Weights of a small GPT-style language model, trained from scratch on English Wikipedia.
Size: width 160, MLP 640 GELU, vocabulary 2048, 2.84M parameters.
Architecture: LayerNorm before each block, learned positions, biases, tied embeddings.
Training: a variant of SOAP for these matrices, 7300 steps.
Each number is 128 + 24 x the weight over its row's rms, rounded and kept within 0 to 255. Layers, rows and columns count from 0. Numbers have three digits each. The size before them is the row's rms in percent of the matrix's.

# layer 2 attention output (transposed), 160x160, rms 0.112, rows 57-63, columns 0-159
077:119139151117136118148133108178126121137141154117130127150109112093120125151123122140134118095161109111068120145155155121108130137144106105147129086120115168121155119101086141069130167136146102106106179090149094184137132138121114102129154141099143105118133108105144115196108124141114097160146112150126113115090138083111137127164175128154086132125127090165129122136111114113181139149120107135136109125096132164119109129131128124093165144125183124154177162158140107117126070108130131
071:146120124145122145126136145136126134092098143127156107134110117122083109142094125085099114130097146150122105139122149108127092137081121111202119110119107148142109149159133131126092142129127135121101121138168096158139103096156108151138145137097118132139170139094122098154133106075172109150128138110138143103157179113162160116101138140134121139122141096066090128127175137160207145147117098100149119134146096138140167142120196164120116142147106134158126123130157119099112141111142115
080:101113154111095141156103101134123155168120117124159081122169089118108150108133108193140109123082124101139089107162169149129129121087108129183115136126107141145158156094141136116113147120113120077192118129112127107116111174106156105131117120091148128153119117107112101106094131158129068115093142159122111133136101138111155128121104088132119096136126151147127130139118170136115198104127136137115104156137147128138145128163134142146147101122168138136150131167168154130106147113128162
076:154118117164180133132110124150148124140149179120096176139084181126145097171123122113138126152127146180128099131150140106135118137107148129139085113103103137123094158098108132133148139122083105085134135139121132105121111127114138142148101110114090096198159160084095105118139148141099120152106085158128097156138119139092109104122108162148138128189164150131110139162134114102141126135162117160139108130130161106102119132126121146139158118109130090142123099110056112132110124128147131
078:105104152120147158154104138117133080147142100149085167126155132161088105113140105182089142136105120140120088152135091122125109160108129123112130120130102136138147164123148144136081116100135183140147139146138130096134158086091174092137122131118115165163119126118111159150140104178142164126149129086083188098126172116068160118163140121127159093117124158127109127151150149126109127113149095085110127116111145131112153133116101108122118104120145131161126099135145130145133143107092157
081:162103162127130088118115133126117096167110133096113121085113159151166139138140128161118115130123114114110115150175145114150145107140137123148134116107091148158089097153117182107087138103163129105061127145142189124109119115182161096114161105107163140170140140138099143135152125115083142133191116114122155154136108094090145094121128090132124158093142120106122117125155108166124144104123133095110149118129087110130157102156108142119124122168116113108119152132138156161122141151101130
075:144116101176137149110083119158107093141145137123079137080094115106101149096125118143115108173132137122113114136150153124100139143164121123106104126102160148147146144129160165134143138107077119090154157123118149163120127097112140120117127121125145149100108132124142117129154108093138108143140164139115080129128127109126086105131109139136112153107063182123124164100135174155210136113141149144122109123162116118133193133164115155143140127163132140110148088142099114087121149121108138
# layer 2 attention value, 160x160, rms 0.128, rows 58-63, columns 0-159
082:117097186129115147158149128113105117150167120112143131125154140135207129106146092179151125129154094136118142136133146122127145135148118147096134123131150124127098107108126139135130134172158137155152099115133156110166185126082117095123122137145139133110122136184110145109116116160085098142132129180139125126111081099115092116145152104114123104110124139171108103123070073125129092125115107115102147173114172098125123109118076109104140107105109155156107129140126163133094141138107115
087:166143112090116083101152138139141110095120068100106136137120155120152125135126126129144129122148126116128172140094115104106104164156116180094166125083139127109124111121129128113157149118151095182107125121150137144141164135142111118060129114152140116120160149168133131151134142120146154126149097097137123124169136150136102146139133126155127127108160109130127115150152111145101077180144158136161094147087114081092130137114142085128121129131113121148100137121094133153139099183195096
085:099151138139106106147096138077105128093169116173152100098177113123143152089115170122111105126106119092140126105100122147132178118116093120104122141110119141157117126138151135119130111133147157153093099100155166136146189172131106110128149118128099142101134130130156125106134112115161150121113156151124117123131103144137129158152156143082120123119137135094228120089133089139165132122126150112111100092086102161138112111142152110094110089108142145153124126144155101143150137133150122
082:146146146115105060108144137151116197095147142125173117164100139089126115110103122115157096136147110102131119109127120140139133144122109131151130124136148100117120119108161122152147179122090107124083126156159134142131135140165085130135159133113133112096172122183138103122123102082137118134108152145115057123093130153143118131119087115137106098131132085111159094119123135122094095129110159146140135147145132109109088136128199177108127129115120100136095135126152159136119107094140156
084:093110127136154107166140106155159201060134141098101126162162127138137154126132126138138148118120148098135090100139126132134121090094134122109134144167116118163177137088138095079095124127099123152149127153131106106125137121140101141102133132161118107099127129174120142109123149098141117081110102134145101103101110140120137194178098154149127092111176142147105112138104145124121127121125111140156113178107163132161109160105146111108105127130138093138148109130147134097156148085118147
079:124097101115136129105184139099152190131139179108124130119141185131150148123068163095121128084149108145176131150099079154135139101111142123120124138114091098087142129118110138103118107135160115132110122097089137131118134168148133106133110147140162160148129110127136130148118164135150077111118111167115146166164131149131125134101165143135121122108163122123106134114146070153092134118105110122142128153103159132134104061127142118116095120114097137134124114085130089145080115143122141
# layer 2 attention query, 160x160, rms 0.138, rows 64-77, columns 0-159
094:159164124099138118131128051106111103127158152151152112125145076133096130141129150099120107120147121130115154104097108162139125129124126154110144107131169130165137145145126156115120109134131103105098103098132137106141122173152142120120175107136118092126140110088119115096171119106170150140102189129126191114133135143145056183120101153098143095136128120083146111147094128151140142173114128154095115129124131100116121156103099152113152140116115148117141112125122121141169160122112084
084:113195110141142098120135111148136096100043101140149096139100095144173086151153162090166101123130145147137109139126122105121137125116146092135111118130114113117123110082140138100145143097094121082133131099119138113133112164130141143137124146089104128094113129147130115127167111144105108154119132122116139167135130132116134116155179062119133136167148118126090116098137128110162165110152123149103175147132131144115160164107117146148078184103158145145130113117154154113125142122109157
086:127131125125145136148142161099104096137133128146102155127093158101164093167121121115091138118156164090109094149098139119125123124165125115131090133119165098157135106172104110068158147156116171172150082106119119142155119168128133159119139116159121121133126117187128108125092159149100129101178092114136121107130068119137112119157139115118140136128095106133173130141093092118115089108145131114147163101122139113094135096112118158137128087116135112101096120168108169145115105113102135
082:102195166123131154124108124143146045143105108125092136137091126111130110151166165090142118173117110125127107130138091159121108123111144139136073140158131120145121093119140126166139118124121155106168167153140127184143138088134113120126112108083146093123117125118136153155134103094133137134133141136136106139147093133135165099159137121109131101123119185110185145123121162124105112137127149136105194117109097136148126156147126176160118177125150147118090153144123141107122130137140136
080:094150111084175138153084110151141156112141134117149133137133142157092111132114161092147128139139132146111121113115104159148135152127127142122126118099111144140150138163109112099121103096146105115146115135128144127162111124158117143122138119153155150125088134115115127065183155143140101113116089164125115147129127128127138129156126144123198160152082122093066122163101094132139075116101196126121122101099079139165125163114134133114129126122159123145095153161144092130171153107120157
064:116099179126090073139152109134125110112157141105080107117129130123124116128140115181164123159113068173130142135103102136107118116146119136138136147148135117100151113101137141085133154161121122146105161129122063116085140166109155115129148121127150131118131131133107140142136175104105150124126130067133128147125149151145165106113129092137108137132187166139135150137143144140141193116116100119097137169174102170129145161133118121112157156114163146117152099117129094098152137096108148
083:089094149137117108138126142103077141119111141159116083119154108142134115144137122163110146172133080142156108126105109160130143139191152100122124152111138127162112146128102099084158135143131127165129176108092124122114142147093085089108158151139095121124132122105151108106101155107122100164098149128140084115108131110107126079120127122150159158128128108160171160117161148128111154111123130094069110106184162167131110083118127114151122127091144130139129115106119092125119128134131168
099:099142133134130162163134140153098134135124132086155105135105094112144141125168108122127136119171129134081183082164136167116155146151121102132116128131174094163161110152134154158116138143118172135135116122081132115108126112120173136130116043134103146130096122098138122128103129131102074099133138157149140096111149097125132139146110109094155144106146161181115138141098110165137111125134174159119136154131147134135070159151135143098135114116126103142112130138111122136185137141159145
084:113160086073118166140144099134110133123136150136118090097174107120158107109106134118138156114136133175112127096100152111121130134110193098102153127168098120132139118142153107151088143145110115153083124155117131122123152064157154061149082103136163138105142123122136134136167099126112145091131114123133145102146138141103071112127089128147097093105130143128131118128126112135154115105153123161115145165145151149127121116117101119087114105135131143127159128106108134092086087146172145
089:107165081163114139123133105126143108140142150147103138104128137116160125165105138069119099154097110069120098143109144095126076137128194106164145106131141181122127092122144144190115087138169122079118106097146117111145094133138125120138152108121100136164142130158115118126148137134126150128141103145094174129085125125109150128112115120132156138134129096133125133141168114138132146103102101121138126113120133094138128157167113130138124125124105147153132127094170205115102177130126103
074:128163136099107155136113147145087140132149077069111147107139124115104136119136097103108158103156096097128124138162123129125148173135115141134117138157131141169122087192106098165125150120126150160186117099127122132112139043113134114134129125122100100112127132100131141120131122166109112116136086155122115137154106097091151096181097123112113103116083165138153164146121127121113118118138158107120154129140150112155116128162134153153137097087135126118116160143096142130118099145178158
089:147119122141176115138136113109148149118162093186134160134158143161078126119098124112137117161103097141168111128119148145112100162059123113159112110129189159169125115167113109125121095104125125111121135096153084133190126137124083107098120173135114131155143104122093115114141081143125127142085112136129145154131136111126113143161167160145151111135131098138116123117100103154125162154129113092114118119132119122125117126123103118062126162138160108123138104168132126113137071136114119
084:127116141160126107080150124164171138128082116128134158171121117144190072114136117110148120143108123112149120134115124108121098090110100106153169151131120150132072134136126157112126104143135114100081125115130135101082127122111146129123159107154162133112086133099120156122087118076135102129111135111133158148135131133131115108130122127162117120160156109159128085109137166128132172114173133112101148168135126132155124173079094132169122134109140152174108087152172118117098133129093142
081:120101117154150100129160112105129137157112136108157149188126139158154136149078118182135109134095140152124092110143161125113117118116094086131148152076164123159148184125100122149154129136138161129088120116138153103171138140118110114134150133113080130158096134090083151134146152134124117089096124142154089078118181133130153139100155147164112141127174094125150113093146105117110157131123104138143100123128135168123113116123129135127118094116104113107081092166121138104141135113115096
# layer 2 attention key, 160x160, rms 0.133, rows 64-77, columns 0-159
110:099136110163114176120155144167099168100185107122118064110113162199106101137145127108124144139116125122122101101094147149110116124144116091170144156148097126152129154128141103160137109115117127099125116128119128097130109107127116113133134090128091127120138167164151164114068118120147107149092137153147106136129118087163144107130143099132150130158147057109101093167168136113143154122157154108132152145121145088144179110125126108129163113137127155104128119122131140135120137093146120
098:129125054143155164115125122144119191148173155112087128142145161116155116133145092110121147117095066119108145139102110152144138099162101116114152132126113131136115134103119133102108083126160143115144139146152111130170075149122139138108134136134096150092117140141167126072141135125112129104094094153091098154164150092150160137132168109100126107151106081108140101100117126132141134103122142143118142122127123142184159130137108142126111100140122126133142124170121086162163159099101113
092:177111107123168120109112079167126122156107150115147127124069112108138125105113126124165139134115142122127111122161095099146150113128096148114120121128160092127137139129102124134170169141162126190119115137105208116114136115148116159119115120106133152128136105124119146166224101099143168099119139118176099128150165120106098109156156133157116134120150123155103170126142123128130097121138122137122124123122082157109130118135110122136106125101087123130153139120122079107102146130085116
097:078135092143114145173131129150104167120100136088140146130116114114115145080111131147144134137133102135123167112144136201111138131196103060136112138143107081166140119102112115096091129100096127138147092111117072091105133151132161136150157137119123153121133133129115131112122127130124118119122141114080141107146143088162127169142150106117125109161172096163153114144131134130164128126121139177151147115131137098123120138119094120077100102143126156129103144098139163146172106132127146
082:155171128135161118110193145142153122135138122161119099144123146149183129161151154138139123128093115121120137140114114102124105121089099189108118111105107122142137161146141126115177145125159151105125166186160122183176091138152174173129127134111128076121115119133115150106112124118136139114109126099174134181135113126112080118126100074148120161124164115143122126160150143148110163142139114105118086114142165148112159105127146106119128126164145120122160153131116125102124128121146098
087:094128154134083164161129142126113145104099098079156137112114081113098126081126139100119136111124123149141175129162149198107144100177119066118131145171107089142109128092127151125101094091108118143146108086107109095127136105162123095116151112151138164116107141124132142104103112119141107137114157134096138119146116094145142128146135145149099124136119095147144127158129143132148117136137098154161186128103133077122145144131097150107122106105099165114093133104146150145139099160134158
083:133133146080081136158113140149142132094145112145151145146110100132085143098149217108108136097152115085149180142126097138132138092159127072123134135178141134100113145103140146180074115091108099077145106128120134125155104077150135117136119121115130110125112139098135132126098139091116095132109137135117136124128133121127128110124117165106129123149133152141139150171132138150121156139121076138157138133055121123151147113128112147142128128135088147142108110122135137136143066097116121
120:096138119129130185137127132129110122141172111113117123109123138154118109094131136135142102157100113165133126106132127156117089105222114084157141149159092115170126147112143099117130095108125107129139101095109136110111129116157154133122143104135092169133134124134144157119116138104140108129116113106122104115163158055174102130131174120128114120191130077135126071133143109124147138113179106148146161109148124109153170133110100138128137129136134159132102153090138166146115117099113127
087:141132182179102149166136144110125135182116126111130134132135127139073140126123118082157109104129109107171118078138134158138107112150122122182149141109125094135154083100109146152111105161125121096140116060147130126098137135115109114118132111119068155146180111115159133097080118102131120159149137120129136116116108111158133147138122114115145151149118098121118141099147125131103135139107119114141128156163112098124102151129135160082175127092121118137086108127185096126159102122102167
094:148116097118170111087121111162109167114172132174072086142144145146136098141129100150122138109124147094099097115102103084152153122095167208124160155090120177098129164130136115119160112112157142132137134145112156133155119114091107118120113142117095077118127125158132109110122125138140121112111135143156143168118130127126126125110133118123144104123108111107107118093127113125126126122143164066098094134142133166134166105125152113149112141156147100130157118192125108137123157100142084
084:137121087128174115129126107153173114159116184160130160154130127132149137142112197168135145147130140108122085089125139092129125124161154142144093111066169116127142129101084111084113171125141159154139116178124113137138131144099147141150094127073135120142166119123133108122191149130125127107133123102169130111118134154125084149115134131107160165125161142129117114116117105144100132111118150130104063114133099155086100108143146129127121140153161122160133139151120130087117125130123109
093:108154123135112150119123153151132119085098145142106094139132119144111121159129167116116175110147065093098091145115080126158143149090146175129133169117118151067106157121151129140128139105149122091066154175126136157114129106096084117165124141156120113127126153126127131072125174133132145154101101150131109142106106169130120080167119121118134131109082132146112120168163149121141139150116147125119117110099087134167137138134143102135142134159110119105118138114130111151137151132182105
095:131115108123156097091145113097109149110155130133101123114118136117132149164136100130103116126087134098104106117112148076127130119118151180119121122087135170092133164125121138108149145098141131123156121119146168141179085127103120125144132166114124134106105100151162114119159133117114138124117134139146145136093127160153198136111124120133146134102090105102131124077107118098090143134096128101109111119084129186142172097143156135158129133140131084138168140180144105162102184119155092
088:143146097110125180107114143152091089110177147150121134133090137125121137122163065111165119131145151083118139145120071114201127143114167171132137141175112146147117150134166116110150118153118092158131109100139156085136139135123151147138119092182134148145136129140140132147102128127133146160119105122067114160156145129133158106121124112123111107133082119109092132155153131101159143127184127111117112114130126127134153133108148116165124138122104149174133133112125154160084127100146101